From a checkpoint of a small transformer trained on Wikipedia.
Size: 8 heads of 64, MLP 1344 ReGLU, vocabulary 8192.
Training: a variant of Muon for these matrices, 5272 steps.
Each number is 500 + 40 x the weight over its row's rms, rounded and kept within 0 to 999. Layers, rows and columns count from 0. Numbers have three digits each. The size before them is the row's rms in percent of the matrix's.

# up: layer 3 MLP up, 1344x512, rms 0.102, rows 525-538, columns 384-447
# down: layer 3 MLP down (transposed), 1344x512, rms 0.0914, rows 525-537, columns 384-447
# gate: layer 3 MLP gate, 1344x512, rms 0.0984, rows 526-538, columns 384-447
up525 093:463523455498515544519537448469463419502517533519504536479449522446513487458468527489423576443463530568428467533539531545573574492503535527526469514526457491496507480569499468504434412484601499
down525 091:507536506521451517514614453521449369425461577563485464571500488504490463529454577506512504444451460595566563512508525508530502464513450550488506543476500436538457519500473546560467511569470566
gate526 094:527416553481474510439491462513483518511534503495416443496522491548538476540538485435507470484463525477511516409525557414498526453501473558522424500509538560529460504461519503492529500459478493
up526 102:480572468478491468495504503518509512529548533419541494443410467432537523557450518547537504609512466517472423588460508489487469479488465473480506485521496475497476418451515447513503439501492479
down526 099:468475496505500549455492583432480548546498474452496472470462528587460442417556543445573507604494474487474462511454516562493457506440615495519481455450431551528456498530535502519412556473526510
gate527 101:503437500468458554489504422573529550522505437414563490387464560587541484430425477537489494497546474502437458472459466467472462472461494426477455537519510431558547518391517521488568449395545495
up527 102:519429448496481496483433462543548535520528574498528441506478523532509446551446571528492541531494522486477498545506535493481519525556551467461614537486461519423541484491461538483518598516563585
down527 095:474507491455519474546456525455518492472480492491511482494515507486473459521425553530499477582514489532539540459554373496468464540500472510501446497515507514485503505479569413473542526490491493
gate528 097:584489526422526460429485449494451505498487517525550474514457476488500514485483524515444482518522444463478501414511569526496509483478497523438491456515493474557543487514480506534557508509501478
up528 104:505490515529464430527428489441419497488504484494450493497504495483485433450494517534454508466474507501513438480477442558487491539476507547505437485534570554516487524511561554542559491498533511
down528 100:474495435544543492468518481533532473469464535508458493538543498545513526467496518554505519522486486540500452487461506565492469489426521475457478501435559469532472531557559432463513582527527488
gate529 113:495565477496487506550485519528507458502544565582472487487512475467490455533468482550478585534441478474516392494461512509537507507546496590466471488552533455414453467485570582551482507504503531
up529 112:473496452570481445505529471506471521469539573549481492468553472425469578508458488582455531412424489496452499540465523495456570526491473579495531528541499426453469515473522501522517475482542505
down529 123:535497450531560544487550489553512501500447509523503526480474463456487500469490502466469474463494536449514467533550549549469507482560516433508532546479520520437481524510487524509515490527511482
gate530 101:479541460595457501490460529491490534475513492512548480462534486467526537544536538526456491475522498617518519502502466473500471457530569470501482474503537523486501436490508524511484529571494562
up530 097:526520445492464492459464504527573490561468599487455545500489481559491462532502496517524500498486518417465487505499512511505519524464537493505450537532431467543457498521474501560495532479518502
down530 099:502511496564491512462553480482437515505428479541494543518526486584425490498568537559482549500439510490508490534547495481505513546483473485438511522541458467509454484536499478494500501449542531
gate531 096:565532467434474443432493515504531524519482500511497505520483503475494563492534506455490458524544512453428525536544529432498523449473543575510454559468428442509476564562461463548523544465611465
up531 091:438517493483479451419515501578497475523552529478476485500408502474442504525557495503467497556472505484476442498551484515500430509486537524512492559582570486432577504444502520527518522487495449
down531 095:446493508538525464442560498504565496523606536521477481545513527502516487472546462483495563538495427494526459534487493444510470530510465492484554556543511480489562532544482535597483494515521496
gate532 103:545467487489463541577462524456483481548470550458533569577463459528478439508408560553541489502482517486464428441513530492553510442531465482409541473502398438416496480425516468411458465431469513
up532 108:508522475570500503457505541468504555539494391512455531534460527470543420500474451491498509428559515555508474442530484483487482529495503485517440495588514516519476482535467540507507448444461423
down532 098:506558500545444516470469503554450466506452464384485542533435493454525415490489442509421438481520476570479524435454509469577476494438553511507537460466482522496491497527444487525454514533489464
gate533 109:527494501533518561494493458533553505565505529513447458453537486541545499555511432532507514555491535546478438480486490474469541425517497476468453524490501541477474533449418487449499486421494481
up533 107:511511486476509523455499536474450502522501526480548594442526502524527513509501532531455496487485517460558536512440496501473479527479515550518404440480453548500526480473448456543478476511448438
down533 101:514475533544487416487468452516432536480455570444530406542504461492544539543513444521445482434478499503520454482499526523514537500512527455567510417527489574431614523535555479567523469493512459
gate534 100:481453441481496459524501502462418519525516460453503508495481519395481518400473554549457560478448546576517474401533499551422537549448446525453463528514545521518556547436390506482517505499511528
up534 095:522494447444510531519508483483430548437434507475485452443594511468523544526460536472492571446462508485503466507518452517493456540519516488478476544446491491420540521518510460488478525474472512
down534 096:506479423467546472456487445441464484499453477537560513472559505477532492443465447534432550561467509598543499429442513567427492534495475527501486533512473489455516518464455438534504516460595496
gate535 093:502495521553489545533491495486505547501526449483540463408509517493502537513439576453506529504516519502552485463488483505489536581502531456486503478469483427496489467482524561474544502371473565
up535 102:536506552516521428462483535481473516509436518519469509516437501448478470482463499464459523494573424459514584484583501523463499517495532434501538456503541515525528488531463483578483491534498507
down535 099:480486491464522407502446486459505502489424502497507480512481449548469487488499518568429516479496531539475488420468491509480469544494551512503482494512448565575464441488472501546493466538558507
gate536 106:436470514470498544481512445476481504564560569582433481436525497475471397533521472445507484517519458451560447448505444484483471516522510459469446577512493523513435494437578481482527499574567504
up536 110:461515415481458519489552554553506540521540434512566472491521466509397502521550461491498536455499470412518524412456499430516514548518475487513490519551583527521490476532496490536554570537543491
down536 099:534474491499440490503520479543397510518529531501476467580512432503497473446457440536480463504475504489453546476538508480528445510475553484557551583482506551517529514594568470537538566462473503
gate537 091:488516470403462509492542462506505499431433450503539539501517476493461457572463516461530426531463537491511443535430583507417535492526453425530483529495502506553523535460412492525515554590592494
up537 102:568436437525404541455464526434569513566450466444510463450531485521474558533530451496580517502565488458538564481568498506521579442543466508531464490520493462520464513477471526533482543551506510
down537 096:472515430483482545500501518540526572476464494420520508452488559497454512440557446563470493477539542426490496586543460553509482458501464580535494529530470422510516442466479518553456554494425508
gate538 100:515567533475514467509495489481509521528499470487488441516551525536462580425486521564519460485548492471473492466493523544534509544497527465461413495487507487517538480459488553510437444581489446
up538 105:553509537478486491531455466535530459581559568436448465478473446462428501464540477569548461598490491507516563468539442546524556544510531441479460637505563497497500432451502505499513414463461506